Each number is 128 + 32 x the weight over its row's rms, rounded and kept within 0 to 255. Layers, rows and columns count from 0. Numbers have three digits each. The size before them is the row's rms in percent of the matrix's.

# o: layer 5 attention output (transposed), 256x256, rms 0.0715, rows 50-127, columns 0-63
# v: layer 5 attention value, 256x256, rms 0.0675, rows 51-127, columns 0-63
# q: layer 5 attention query, 256x256, rms 0.0751, rows 128-150, columns 0-63
# k: layer 5 attention key, 256x256, rms 0.0729, rows 128-149, columns 0-63
o50 109:113148160134096138149143129216133177140123168116146177115113129162130145110167100106148105170110067106115131080111150148088190141145153148126175159150075137194142040112118096101127114119128117
v51 094:139108200116142101084132192105114121178175107157093141120099165122161113136157166159131076153096120128088099108140153107166105160100085194112099053116051117149222131169139127159061150105065153
o51 092:195175125105127133119106110168119109104143141139183146113092140149128112136169147130147133115124165119139120163101117129139115114126148136077108161146126125091188145109157130107126095049179109
v52 086:107130120140165134123101114157141113131058114113141126139133189151148134171129110065108114160162127200189163190142137103176109135081119048147163075142151103115187128195096139121151138038151157
o52 087:156179149164086101104125097151218174109114138078088108148102100121122213153157131144153147148162131132098128101153154167086130107107084162157170061148101159138179130107088149153113095120147168
v53 086:093120071078134140140159114120066115206085130083105116106182169106228133129112134122107162155130103139095122153144145152142133088084073075139071156097109122158154100154165143128045122098138141
o53 085:153119150187123187108141075109161151079126158168057154155085116154145128125155123227144133110155157157100130087153142179083125127088109148106125123167143105108143118126112135122192094122129108
v54 083:130151127087160160104119151123081117168013117121082091110120200102151120143156150159083130161170086171095097121155150169088137121088112106107124135142183108142121139152166154086172116094110088
o54 085:150092164197107169084119104207142185082133142176092150099107123127111146101121107153185092110154135149138160068098122167114102075133110129102134126123179137133136101087068086127156085118136167
v55 107:066105137112129025099148182145129168119130129097146158135121110116167118118084096149094141161106072106152138144130128119145087078087091169089126107081037149127110117126134130185087089143210184
o55 105:148117184134113139146111153107147139103103073103157115225102121122095118145148202115136140105122140083099160145173123147124116173085161121116151176136115095113149139093182142079126076097127063
v56 095:095155129115152120098107123136089170192050142069124083135167144123142101171162133097029139140139106211176108180150151105144135081098104099152141148072124131132158151195122130155102161085102138
o56 096:133087200121095141140176105150162121063114171107110172115106143101144181124098148137137164142154128133114141157154134155107098141116085125184123126110135136089114181134091120188165136088170124
v57 085:171155080206143183135134108119185106063163136137159110153143054151135110133170152072115161070090174099149095126108128115155123105091147133114089102112115107159092117092119113130155112168071111
o57 084:108147042050172068155143165101115075145128135116153134087185106084135093114154083077129160158094077089103085183083125089132140117146151116148094120092127149139121127153205121153149148122149119
v58 109:106187079169163179120143130137159124110073136063144075144151109139155126165089117143105146157165148100165082114118198145128170086065119040134127085075128092098105080155162121164178174155137138
o58 112:125119134131134153145102106137192149089077147116076095132128089113095188133142107125106128130132106087111131077096159127038100091113140119139139094115126139140082079130150138138163139102146106
v59 090:126102069095144087143115159130094168170076110167122154108133209108136130162153136112169105117151088153148147133159124097164122167169132156139184118085084121131154145155135165134150129043159150
o59 090:175128157175133108105129088180183189174168161128128138115139124134131183161134166159150114161136132144125122138138113147105134089107098197108190113162174162130172151132157155136121120098092147
v60 110:132132078137120092180113133116169147170094127143099158121074135096149088118135134064147131137137098173170137106128116119076194087120149122142113176118131141132161154125127167178200159135143129
o60 105:147086126137132147110216097070154163130136147118162105119180108118180122108149108170148117140114082158135146135146128155152121104148137163147158106129112128195145158171138137120142129147108155
v61 111:121150084088123086116126102116120130144091134171196134112124119145084130122192124132120156114158115175148167195138098099152182096083130161100125173124063179138128127086098095200078116118109175
o61 108:186105179110103080130165138137167089124129106100058092152085144196066096128142171148124154088169091080060182151127132101091105170127137144121192126144123141103142136116125145079120137113172120
v62 098:208164078204125191146113082122179152060132136137190114141116083133100110126181152052130143060096174137135116121147112084126138120123178134133142145155104104114099155126128134131154137144099137
o62 096:128114072059140085169138115092122120183140172118163127082221131101155108122146103095107154168113052118105096151140115100142166125147135120146142117099094137121088148172170132165097187152114169
v63 104:071073124152181038189152151190099119097107132104134154141168076118114135113151105044118126081142130193135102167114144119068138093087132115121220152119136112156130151103103117120119111065157154
o63 105:125168148108202133100137124188149123116104121109119110101146106085159134101116156112100129146123156129150128166140101104112138175112117100079222136092090141075155202120132056152138145134106143
v64 109:132097087137117124099134129126149102160120132103162162118130113117140202093135103189162137102119123163119151111127105128144123106255144139157126140163144099135128153151049137086121188187197127
o64 107:103088124125108109113092144104129105203123141118120147095146125125141144173070117109073119148137182166080158127140167127174154149197100128249119118122108107154138100157107198158132176205095101
v65 114:102088114142142125102200166147132113134112118158117108133159181129203116105080132084070115144127135092063053114099148163092140109086168158124127125141118127130141091110161125076053108100111129
o65 110:154127140127152212123164123132131153097128156103112167118109127130126097058180142167155148144133154114157108110161140116176096115052142124087183173143138113102180137099128126169102108122090128
v66 103:121117148038140090130123145150086121170127119108078132153147166131159143156122150091130137160119099155160123144157128098103159139000122085121155166054138123151175136187139133150078120018121133
o66 102:162120150103149165114181121165131072087121158145113115118131120132146200132100165128158101143131131135174116158126143115089128167102101105077116113073163090058103216125110070188151097094131120
v67 110:148123124129117134084116099130174111081114120191150068112066146178143130075038137200138110136115187139109136096098145126120156101184137075161124140173201129146137138129124139117093142160119086
o67 110:135077116146097148099147128097121112114079176147148168092150124157168160118095089125128153173148161115126118058138210131127147087183118079194146142136078134119133078167057142156070168169154132
v68 117:076091084137160097124131146174101166157112123189153138144153134160130142172111114063118160152109150093176060117097188104140098165100113070110154075119106108127095120158150113146126150107131131
o68 116:145124165136171114098117117189199120138072140079163135096075110149145131091140192092116119130094099084167117120086170118087129108112110138107133142080110078110154148115177163142097132113166112
v69 084:124095092105106134180143153127083118125188129152120152126123106104108138141085112120189140114135089128119109149132112133092082208171113127164100136108182156150115152115162153073155136129167084
o69 082:115122101179160134152083101153135160183130141211097107097104148113163092150103095158095124043137116151122120110142080138123141151144141133088087078101137115168101156144144100126121117117134141
v70 117:138118204134122090066153153131094157076187120037084097134102095112099098109113106068107071156115107104059121137133124125137109140075097159037169141143099140160080090084173114195110068108146164
o70 112:103091184124129113109117152108116159072133107173152137188166109114105096104139144054108216090105120139142162089144044130117127176104151125071186161095138136114110126114174081072157095087156152
v71 080:148130079149142135110126097143162129050124134115153154156070077122208112147070099077149135122107141087142099081110154132166070132148085117138128100110095113124076143103128157100195135175162121
o71 082:154131086149142095120068122070140172152104123128172098154176104102131122117157108100121168140101116092084106095173141154137138074086141139132149135147102136130167114132185174120088131148131156
v72 110:083108153177155158131096115142077135164130152087159146142182117140090141146175141090068184098132132100102073135115122143105073134143150165090090134121154137136075142146116097063098136150141134
o72 107:096176153124150140154106141171114140095117099115114133070083143092152078109099120106112121109121132135147110192132106115182127181110091046115090149093145078105079137109134126167130122116114155
v73 079:151152130190136181121109101113173107064144163127132077139141077183167117162140152099087072124128155102197152124102118119150110073058171157089117041095104134125184083145108122145137087135139165
o73 075:096186089086123135128155144095146124130110125128153124105146077133128160112182059124146155147088097090117088163080154125077100071121207127170162089116119173106181106104189145127135084099175109
v74 106:140145087141097175131103078110186112126172114145129074136084185142112084119091140157146116133056109089160197106114063099170153193060160077115095105121135186135096127185202144085130102188109102
o74 107:153126124088109126101115113094187137150160122166120090133121121146119089122203060114129088126155117102103080116112166124112118146142169104170082097109136127091139136142165124123097038119122101
v75 091:165101150131146124090134141125124104111125123150121078117055101141166161107144159197133086115112111151113108096130159131137179078141149192157168134160121110142174112147097118112113132140058096
o75 089:169111140094118120099100194192108088156126160170126128066114141133151127081169091101118137167084163092124163133067162089104141081158173108168170187155160138100197110113108126135134158105155117
v76 108:165153109096130085093083142162136129148105135218157166126130174157120156179106150196152186177153140118161071131150163140110130178163156093124187180097171154139103139116133152085112098163096136
o76 106:129129099158128126156096139216176094186125127145091085076046155130110184140073115107121059148128129116150153138132171116118099125167135100131143119144142079133163098099116105150102135151197149
v77 096:149128219111123168087087133127132095130111138202129188126129136117133126134142156177134151163117138130114074075140147132094090158087158140091119087122179122117143134143089109048142086156092102
o77 096:139157092102128143214100165171088110169118066117122104080113162130162147140114101114138059120089178123157128161111133120141131113156140101110039145129123095132120105116126077141119140141153135
v78 093:166142181173149111130108122092133117115185170156177165140128123137128127141141145092131155174142128112172081111083109131083116108173210203115135120138116151124146118134092124142093097154140105
o78 092:076133094108119159187155177157081090121084165145163120088105147101183071074138080106124129112048064141203110185096098092164085117144127104163128119173110101152139110123123142145114169145129095
v79 083:091138163092145144128122110103111109144088128119085113128118124102191088148063121091071139217145105143137133135101137127155108064082094128178101091129109134140156115151116139171133127119146109
o79 086:171130148175103159092136146113127128068123118131114123161094130112136118076173122142165156097129173129137141096114123159127075044081105143138101119186152171109168112065101131137142103103160146
v80 112:141136060149129164093140131126108142126132111017121050130131138100108139136121133132145132117086071135080123095127097125179131142105119151147171154058058153150099117141143113136126153129194129
o80 108:086087155097112117128110141106135184150160174168091142100165120078087159168081149117119149158144132130046125093158098116114148207100124123187181159096192156124110125191183115110183090090084089
v81 111:149182100086137085130086136144082137102106150171113063124121096168137128136126132163088193139154152120173131142161151149120131075160091117110147178109161167172092081050161149209121102142101085
o81 109:096102119158151083151162129120148077080097130183135162133105135127131172136111118152185185142114074159136171144112126133067152111158115147096155151147151122096147104154100120104123145163200157
v82 114:162147132149105163063121121098181082130095112089046116130105123097124111096103138086130168174138151161070201105127072117147089070126132106172094097141113122114156128104144120113112123147128114
o82 111:092104082116103098117145155035106156172145079121121099162198112064148118142117134168137142138147190155110143076157109113180122132118132159165087129149151139123139118198105115090122140153123115
v83 102:154141120080126242086089143122094141170106104082066074121071143128114130129173173160109139127164132087104089100147110158118130112237068166124098127115197090126116169140121162112189184135101093
o83 102:120099117187112135121107101161161156090144152196136132080128148148137167174075125146161122141126117136140104130111148157132186128180101116121117136116136123181059097180077124128133134122135166
v84 111:116093167147134118138108113130122192161119139111096070108099117143116123122172135102121049106130181147116078143158152136127213134130132137121126164170141118117121139144106160153132111097092192
o84 108:144119211118139128118160095164183114109118163136123140087111150218190162112193061083086135149104169139108105121132187115078171091133158106158173130145088124108085124143111177155123182125173186
v85 087:123135163135165107111196122064154096118143131144074137129156086116140146128126139182093115172144102142130084090123134138123105136089134166073089119101094190142177101158143097177116195129192123
o85 090:168133127061187189121181142157120122088118150114142157096124113158114113108181125120090164105136137116133156154083119078145058166125204119094110138100129121161086083091169137131135139084123125
v86 093:124101195154136085148123087133132121039151127169163150124133078148116105128055116029141142167109128129070140080086140076112099136124135105129203128121128163154108126142104126166067088151114106
o86 093:110118095094117146128151095087142083127139139114139130119132157114222095072117097125125153173060119124144104101150113071130148151121116071127131197168095126117113142118156104146100189146139095
v87 085:093112118122136108148059121165125159125155131078112106112136118105126106097148154118142176095085118123164198098154100105147129109130100106115104146133059096145112136114134140180127108100152188
o87 082:104154104109168113157132091103126145079156073116177126125146109170143109179131165112143103152112135202066113158131150149128215156127139136097155145147102109072104139147174134107161111129052106
v88 088:117127121130137078129101119165113115105070132155202140133120123145172088179107122032128114111128126177173114135125160091162136131118089130120124131152115123132138158137116146127128140083125139
o88 086:184172140163105081083097073141160151098137143114097098140126136151087144114145132115141215124159124148087122118162146177111097057121071126110174125158096164083214173073111161144115123118161224
v89 078:160154187124122164113136111097149096059095161133098098127108108128144101072175153154094125116161150128068107145105111197067160120059153146132043109130151133115145107101096088091114086139085088
o89 081:113118086103108185220145146103045099102119113159110151062138125134140068108142080166170133096135127121118057146111123113157136128110188100115104124108115139134091073132099099166117118122147135
v90 117:116152176138103093112130074143102156083096128122107060122139118120130095112139124065128119132116105145153150117130113093089155065128137079121185126099166121103151134123111133151131059096062114
o90 112:102068150132084147137121106068136108145139104128126119168148136120137149120124160154141164149112115142128098121150111159051161108097115177134135153119095175094096162135080085152144145135122093
v91 103:138123158139069089125114196113118134144126133179155184117089143082114094112125134134155092097171139090090084123131124183108178132203129192137114192138152079102098162023158154141147082180105143
o91 098:126131114192113134160120137128085171157129116126146088188157178135135105155110116140164104102115137138134130142182098130182104078136147130110146131191120118213125131179103139107141142137124154
v92 106:124114049118136162183165137132109119174149148127157137120162128124121136128191138094097108081158169161155140255122112134084157072109153122167131190155146058117133136076090132079086162068148148
o92 098:142143124204153164128163117168144141132098173096119112121109132112145133132136137166134105091142065124150141156137080133148132140138139138130181060109111149150141158160100111130144104124096139
v93 103:139099197102076157098131112121123130136204128102075100135105087130095096140114120027130071096089187100066113117136078130128200126132112160181131143118098128102099134120125126087070130141122180
o93 104:100124154110133140112137110052076110124164080143145131160157173124178106115127089126114145151112190169131108144170131118175128121106101078128119129140133129047139185155113134119111147126133176
v94 092:097130188093139086138119076125122153124106138176102113130105155135130114113131130112132140156135075157197110106145116129037159108137162109106185157125124151132163103137135137145135055107077119
o94 092:131056171059139172149205132107105071108151111151128154127099109133139136069151158178144130183093098158198157181136135140131127125133106147102117148135112119118093151086079088153151174143076098
v95 103:101134044096100104188080123150095142188126108117153158124142129129077170113146135129177202121140066100165174066122102082135190098184153101124104131118108148154135150170118118208108130153148134
o95 108:120094147129125103107128123132174114178151154137116106084125097134105116165095212137111123143149056128142147160078149115114142200196108169149130124075142084147076175147158159205109111112094089
v96 093:109112152101150101121123141154152120162092104122096128153130082110112150110061112040154138196177170170091101186107123119078098123109103168133137135182144160123105115062161126128133175114115134
o96 091:088126113164154118115221133114205149133069123118104108128113135108166095104163120105083197132106125137131172073146099047116091124110098160083147139130086129144113113152119140168089161171154182
v97 110:139150178105112117156079158148112144100112127112128099115102107138095121118120153195107112133138181107170164129147131134130150076157120117165138118190149107126159133096180119152143062132067145
o97 108:096172118202114091133088185181075175142115111132156106157140079121099115122170132105136125132132148119161138103102154150113136084171148152104158104163124132118151118097089110117099105109140170
v98 102:118135149124110145119132128159057142106098157069104036122107080129116124136095134071055100153107125133161106111126146112129110091069135156111140103153124135110167089112149112124105127112122110
o98 100:104115174131121147111169177145135159169088173090183129109116154088124181094135133101152165121108138079145198094092149089069096112103114136175120158088138140102168160106111077112134153135174110
v99 106:096113140113116125148117160088138150227160119134134172131142159131147138148140137113154173140113161123080156084123113148160055054099109131165123019097122103143174161224118135138130148140131099
o99 103:129173119115066146127119085108119126164155138135161126156170085144187103126108175154179065137105120167161071129099168139154157133145124099159086098108086112131121111187129194142087123127115055
v100 105:128097149038102096139175110106103115154152129188127182123094142142141134154080098153180087188123127109100106136125149117124161166157093152137147189133187171136098144124127157156125093147105108
o100 104:176087174169115167102140106112148087115141111187119115146073160209193117065150059131112131111112133124167159074159143114140111085112104117093117137188128097118153114099114158119094177143188179
v101 087:119148128169143077161084173142118153087173111046158128133171110140130143133120131095184170111099125130122178105095117126186138146160121077164153098074039164161151141149166121161120121159176181
o101 080:065185098103101090123090143102114145151134113108133134150173077096089100177094139122140124191139132143064085155120135120086138178100104114142169137152143114089199128158173166127124080097097100
v102 075:073152112138134065134112081150131146147106117116114072113143177162074119105131111166192058122137095154109173144100120115131172131196090081137183123074150139134128137148126107114137123116098128
o102 077:123121186137079113066101085132150133105123119166070121154085105146075160138100137141117134148163135122117131102103151143088106123165116117167170130130138168139133104115087122101173104084143099
v103 089:155128152187128158104086138091121123138135148236139103122127141122075086176146147098109106121123166137108082126146168182108109180101148159126130113128089157139120111148140101052142152160063097
o103 089:131141129092132098167123148179036102123142165127120157093094165099138072080114108126119090086067124137167121202103087134161075076200154064117115133157143116144154134106117098131163163100192161
v104 098:110138157101129026201119132145116124079025154121130145122137074105107122094095132133103117125182134138128092095121147160113185094064155085126131157123151116097156156133118122164122110100115129
o104 097:145143145140151177144128131178086147140073158116104084121151112143119166102162142134136123120135135130149138136091166115102082106104194103111185127134083116144078153057103120233106152147116141
v105 101:116091106117120121134164160114121111143055107143149156108165108122173180144157136121155096076177124141033066132137172161113155147112068121150117114047128088143152141115088124117129154130101160
o105 103:144122087121174101112098054170142116149148134167051141085142134169157132156076130221132122125113155102083089133125144115079129089125150118078134116117148142122077123112150118143168148095171104
v106 108:118146145122098155165114078131113121105160135164195139119127131166111100125095114092161083124140180076087116170098170112138204163146106086134105132169209107131110135086153123129118059130041121
o106 107:169151120163106131124118113123134086101079166136119087155102158206154088098148076123125146093124083088141102088114140123113148062130082102099111093163069146137135113128093103132100168121201161
v107 105:137143093164142236095114093107155131106064116126140086112072145154133089092163143165105134092147107070078130080122132135157154125152109164113087123101142083133081165156125147105164142207072100
o107 102:194112108121085119108100086126179137052164125143121134096118157200131089118141091145149116133147125084045054087129181134136192109140144063128124168150108140154052091151143156125141117095123140
v108 103:092119165177115102061144142154135162101131125096106100140154151131160133166033117130137130202092109103139049066130170140132087172148094070126149072085120129117150110146186137143165113157116140
o108 100:102078143085129144135090148118141135158130101105156134142108108114105168127121140084102144152106202099128124102139171135092093086091110126132056165115126092129115117082138130142159163120137111
v109 080:139159106114143180122154158102123165186133142125035073132121118096122117131226134222101157155148136112117080154154115207082105107139135138160102094125118131111122106102164147130181151138115111
o109 079:119071112131154157141140164145114093139154117150145164082083118104089143138161153141171063104140158117146121150075116108132123128151183167120076104085169152156104078171121115068135107111129105
v110 097:108135119177129117190148130134157140102153136129130136134138179105117082120096102075175101112112087110143150137109152107146154155141121190113123126129149125102137156134156165156163125109214133
o110 095:151176163151074137115101085061165162093153093144148098198128206133112155152105108113161119114177127144100078095165085157124130116075062132088153112166121166131132144139139169095139112141078196
v111 100:138147144211134206170093108130121105156110138094120091094195140137066116121139159157149120088130173146092156148129148136166100186119127068118117139172195094131123148134161098044156121140026092
o111 098:093208097143122116142100103153110177153138147121092141107139112125145112132127035131100110129154137160104108096114120150111148121151129106164095094150097131179109094142092082149197118140132154
v112 085:097123230087137052163153163151111102113073105093110184129117133087109135091041097136158143187133058158099137125117159109162039124134067141180152092153158132138200148135155118143168105091124079
o112 083:135143142156111122133103156145098176146087067129128100179147128106118140126149138128148138095149183149123178055093123144126128106065071172046093177177109150150130149078087098112095156124113113
v113 110:077141101131104071168111202131111139139129113142180141124146153127133139122128124174197122127113070131175080161144131148126186119161117141133129181113157104144118118081132164202204102167109116
o113 110:124070141144098096180135119118133117157159123115114135145138131149118124155158100130204139156091062174055113153159146139071168073144107176148124112138128110191143115141140155164158092144111113
v114 106:154137131083133111148096134115113133144038134176140103134066143123132112142141171117128130083120165177187147090139130118100137151019118134135146147123084140089147185146117132056106180102123110
o114 103:139122130120143130124138084227129138148106146144145095096138180162147115134080123152168060102153109113094124116099173125080121115153126059109141110101119114029122160126122118122121143117130113
v115 119:182144106119100175097150120074167175104117121097147126114100084124173083118126101120094078110154167108092184193131097104143138087071121109143093141120123142120101131124092136143124125174129162
o115 112:132100091163099146166170117041144166103112149071132140184182095142181059136153084163118159109119084088076114119173126147150148157091200143189173103153095151176111108180162148114114102106166099
v116 104:141109095081135151102125139130118141178122110192096131135070194129111124133186141134145100118094129168119115161149092121081232132114120130165142157143129102131137134138118151131165095096061150
o116 104:179052190099103087093126114154170045120180105157113139114141118164151086120160115128139108130133131119123110118152137156133184085144092144108154118106177103058197171145129130161081111115166203
v117 096:124114124098115137112204113120121085073093129102117139153105131114154108108053103107100112128145095096089149161086127116127060139043081195163116124042145162148123129120142105076079165105202071
o117 095:178159137135107165130125153115122130078103106137136125163121167096122136120104131159174131091169151088131119093135113082147090134048108092084109135127170168091125176123144091093110113099147122
v118 118:109125128125132085132071136119118072075170135111123131129116128117133128102102158096171100154146062140087091089113117132130174160158144165085110144096104148164118157134148139150102105156161098
o118 118:151147138102096146155109115130127105084127149198067095114119195117125169142108083087147129123136146167121169164149099084132103163159136048148103156148152091165081118108142143199196135133119142
v119 099:172107134125169124155117087108175139118146140175129141137095189134148110151142137111151171111105140136077134140120094162086137163174141117144140135123101158125054147157129150054111045114129136
o119 099:105132085074132117144115099133084078094156099220088146128112142133142065106095093119123050170118152152170068154139110146201142129133116032096109148187164125082118104101116127097125163142075118
v120 105:127127069102088140163151145098161087125113116155149155111114101126127097106165137122146119098154117142134200144139063109112184077119090158168094134119118127151126166099124149155142107198136139
o120 104:176106117145124103102148083044164126145205066128120116182187127129153066138155103203182141125164111122063143146172121124140129118149126142134108082136122143118161154158159136100131098124124131
v121 100:134113175135169114098082169124100135140046139206153167125134161102112118107218146089067169130198138212093089151158122167074116124169185198104125148180108074108102143116130116062093101102142128
o121 099:140133149134109119172150125236102118088122131099106155102113179101158100121093156133164095109115151175148155180163069120222124128170095096105144154156143121161116122126066110144121178170120160
v122 104:109140128137119094108049133148122123208150100156163156136144186151086143170101134136154151178118082101176132027140102092171094163229166144103153099111109152104148148197137157127110146194162134
o122 102:126141145148088098099081077136202158179173135132117100120084143113102177163089139134111110150147117148136133139161171136134103143172079140165102135133126056106144153106141176172088117148113125
v123 092:079113133145158099054150179167065103121091108093089104134110133128165161105089117092118138144169087126107103096135118138061109088084129145082170095091148090123160141141126135061123157154157118
o123 089:155105168152124159065060140159168167157131065139124082143114116094105182124092177157173129126135167116158180088127123129089138122098135102091149149064155114062133146107107096112143071131105105
v124 081:128109113056138094160225184130108131142138117088095111118116128123151130112057114224095080150173125110068095180129149190085105156085094153159131156086147180145094100102206127102117157130194099
o124 081:155105139186161210134164124173126168097101168152129168136107108119137130111137102153140116110156126113174170102131117087166080163113175091107132122115156140152118104119127086080125101113119110
v125 087:164158105092160157093103106125149104110021134132135136129067158136182108123134135088125126132142155154128159083125169112186122136076082064083097074157113077117155134157119139106136159066118108
o125 089:164140108156121132130104060128140207091079159144124101136158090183117145131161122140137166103142103126099094046124158199107150079110122149080170120143063137129138084139107157126082114125132161
v126 086:066151152094134060113105150144100154209013139109093110105169188116156118110106125167075157192197122140108127153129160159072160104108108059136082121123141114133179119127148132179075115089124145
o126 087:116113174182105195142146124167127135055076134103094152150053100157114150152122175174151108095161177139143114116112150167120108104128117145099124114147114120146108103105051120169144106111157111
v127 088:087148089124137119149127144148129150156135084115147104123173186119076123135089119162125120130135064151150179136156100103167139140186106176171213144086110133086169161141153143141172185121144117
o127 089:149140171136077116100098089118193154121180120090094113211101182121076194177076185178157130148176128143084213133181112140105148145118069150159146162189142160127142171128123135097158111127077107
q128 083:093103111109115151117232079123124110157088140133100184108113096073119132079096160138078103111125126027127144071136121197122114205112109098161152105101121142108130152122170136120163144112143073
k128 087:093061128080178173179085136115097135145153091138116150163139142141135134127162119139079106079202117156132118139192173106147168115132145139140145123128169144118151079155093120167114159109098125
q129 089:135142087130095120062117069171135170143164145157142110084139107185191124122094117124143085175098115129175154145121107104169115122126124116111074168131080105131114109132122151189133156077139159
k129 094:104152037118140165116116113129140154110139084148106163117156189096152082066117113113131157086129122143156108144149117078092124147136117102163133102109167158121098103105160120117162072128100085
q130 091:100114113078099127144171097109068126086151096163086148122103139088176112113114122163079076115158126063134144100118127133108126140085112104142114097099158145082105151144117129109119114150133064
k130 095:145076167167140124144101092169129083162105173144080114146077095183090137153218151115101196145213132148115128152132152160101155119112166118113149149159152131121162064183109107152118120128166173
q131 085:098143057143120123110140110159135157144153118178141114085114157109164098108031145087151086114093106138112173158135146055124049090140106097101082212114140116146133096149136155141120103075057158
k131 070:147135162109103154118168105115142124131109146117107123132215124148159151100083121095113195078117111125149127113071123161143174223085151089153109126091127088129176172117152067131160081099121129
q132 090:178142111150086108071131077166169157157143105178158088078139112134119131114073125138111097134113094146155204146111138098154063134112127099073127150111124134159130154132129129168123123095092147
k132 081:148163106134119107070113110150113146161120128138100091093107185119179119130058156080142171149113064139154099160093081169108150181189134109177122115103090149085105118099145112103109075123141089
q133 090:126133192140160103101110147159107098139123145122210130135158138174084156154109096111163136170115087215118111164091156139131169068151133161146094153129141109118073125130106129106145160108188188
k133 074:162180122125135104084139125119179163040123119179144097084181158103080098125126143140143107118077160156143109144157138123128033117141143108129082117110073112131167188113149147174164152101107124
q134 094:169138105138090092107123088206170182143140149159118107111164108122090128148094126125112110130126083152149164186140100106139071095117109123101103155117095155182142127115100134157117117062113126
k134 075:141200101147108129067145157112133071140101051118109103126089193090120125100054135105120108128092086125100129120125115145088122158155120140155170116093151194090127153130119151078196054129144102
q135 080:096135178115155110079080149118097102138125141125158100127152120179077126173068098112152173161121093227115160190091137118159155047133134133165091169135146127125108122097114144184152187099141144
k135 083:152192151177119099117111155171178135022103130109142117127172123117069116104135155154096150150092163129140103111117114129114061089114156126083083122144129088144131158190118148122136136124153163
q136 085:128130198164133112096045130154082093163117153124177125116161081133093149112097113139141144131149094203127118171082155115146140092154094158109161153156127139149157168148116138130126125120157164
k136 079:150220145112162053084101143090193094032153119108145129091150208150088082119088127127111103125049186141152120148127133077125079123148107141127045122111141139160085169141141170131164170099103132
q137 087:086117177103144170137102157083108085104140118084133132146157125130171146116156134098172127173151148158118104099137138149125221102120137147169175115119152131114075137131153168103159157218194112
k137 087:118132177131146114163123173120140131124136140144130133137130103132062135129173139153085132095164173150093127134134151143099116096107154171099107151166136131149149128156075119158125202144139188
q138 099:157141108153138100047086147149100147115157181153134094113119115147112104112107130059125143131100106184165142207144191090148108150137127084080090167140133141177186108108094185175089080060137113
k138 097:086144141123131112111163182101141141120126118092138113113188118141124126129060101198112112080062152105083117057098095118149118124164080114098106097088094139127101123168086124119125186165123129
q139 107:114146157179102137107096157153140135129139096153088135155143132132101146137192142072174113112118164161110082138134191115089200131145121154118110115159120115107120106113185136112123127157128155
k139 094:066107170096177116194129148059106135097192138134211149156099081134135162186113091134142144111093142108132127117160109112170118211140113149103125151100205129165133154138108148139151157124114144
q140 091:175143064177124091159156082144184209150119109139118128111105120108130113157140138109123130084117120130156118131171107077135062120125122130084131141118099140149168130144133075138108079125049120
k140 095:103116110106106149083118130092101147124117087129075121127109177109189117092065109094119105160123115109103128138176109101152158133144089117194192109084131176087112110101185131082146057119140091
q141 092:148113136133106115127159137152143135142122141156143121119080130108143148175109101191116113136111072133120180154086101099171057133157099123105108151096079172126135155110107116181132152063137130
k141 075:110212147207129106049081121130194111057076101131166089120194143157129077119117174076126153142107147117178118186121166116141115110137153123102121143139106140107137141162141173134113138119134166
q142 092:140103080084123111129168113147141162108118149120112118122163080191156108172158118116166098154121160077172098093088074141133095141107136115144129113121093121118151125135150024166119145133061119
k142 103:140134070093097161101113071106106092139102112143109168119124149094193103110142131146142133218166061178157125172123132135086167086140145129146144145141086145064141101087155124140101076122142076
q143 102:125094087148123081134111114209103143119149122101145140093141113084128120076103130151123096045092080115123131135176117144141117169116072103159082096104088086146135155073077147095051080107077117
k143 092:131146086080124182059127091077140155145115118088033107131120216185140078122114105072082125130118106122124134124161125076120116105105102112173154120093099153155118098120192122143163114130108092
q144 091:084107184112107129104115135111077082089155150119116133145121136156110142139125084174131110131130122135087130135082128138097169150136071158147115113135191105087128134112111169093152127137164112
k144 087:175144123112151109165163153126144115078154176135173146142160104155078115144137113132134130137155159142159093141096135138117073084090167135046084139173150099161149125163081148151113180130131134
q145 097:080119155061131161096100142122110093136161129091130091135206102143133140111227119102138159136103158108119134092126161145144217125116135155141149079116149080098104113162148141109123159189172183
k145 084:165092110052131171206148087117115149136151153175157162108117080128104134137140130144111122180179165151091117139123126139087070086127080128149166177130149112123142090094098068128121107125117143
q146 099:130120091161116144175154093118187177130136110137102171124116096159120120118136124139175136150129120093062136063102098115125133115164152144160155143071102128130130101173117066126165143152164092
k146 117:109133093163071155059087126151144162105094109135061106105157187088145108090145160096137173161149101159159128154208169113092158082110153106128175099144133153102074135097147102137120070131121095
q147 099:175111162110116114095129111125124168141128099114146131118122122165096138166097120190142126100111118084132182109102089160149070109126131147127096133108151097116124141139095078120089107099120151
k147 102:161187073144173191106121116140147138139118121148104146090167156113136078060149113118092127174197088158170130160152150119058157069103131087123088116138105130109148130114174101119114107104139096
q148 097:151146076118119105174109143163200132128153110123161102125183071153133126100108176051147164096131136102188133144129124125134121130103203120060077124120089161145167119189113097110114143145121142
k148 111:099138103122130142065125127107113155158097082080090143056092203073175144108099122102147115185068128138070170080136148096148118165160113108233176137090141156131099113105161115104152123079190102
q149 100:165096153194101083124099107195105176132137125089152139139126108119094103147120125137137144057123077116175134118122097085146072162186120113131118123146092177198166159093079134121100065137110111
k149 098:093170144177114148051131154113153198139122050090073110160113170186157118156118097066114084141115139102109101112234161079070096150119096147168145078094132112088050110170123172108113128136090127
q150 114:131113067111130147128132157124106136164121131125127116122148161104143165136169129167098104218131095129179141128159084106124184151120137104118108121117093130121112103137189047143079149101094105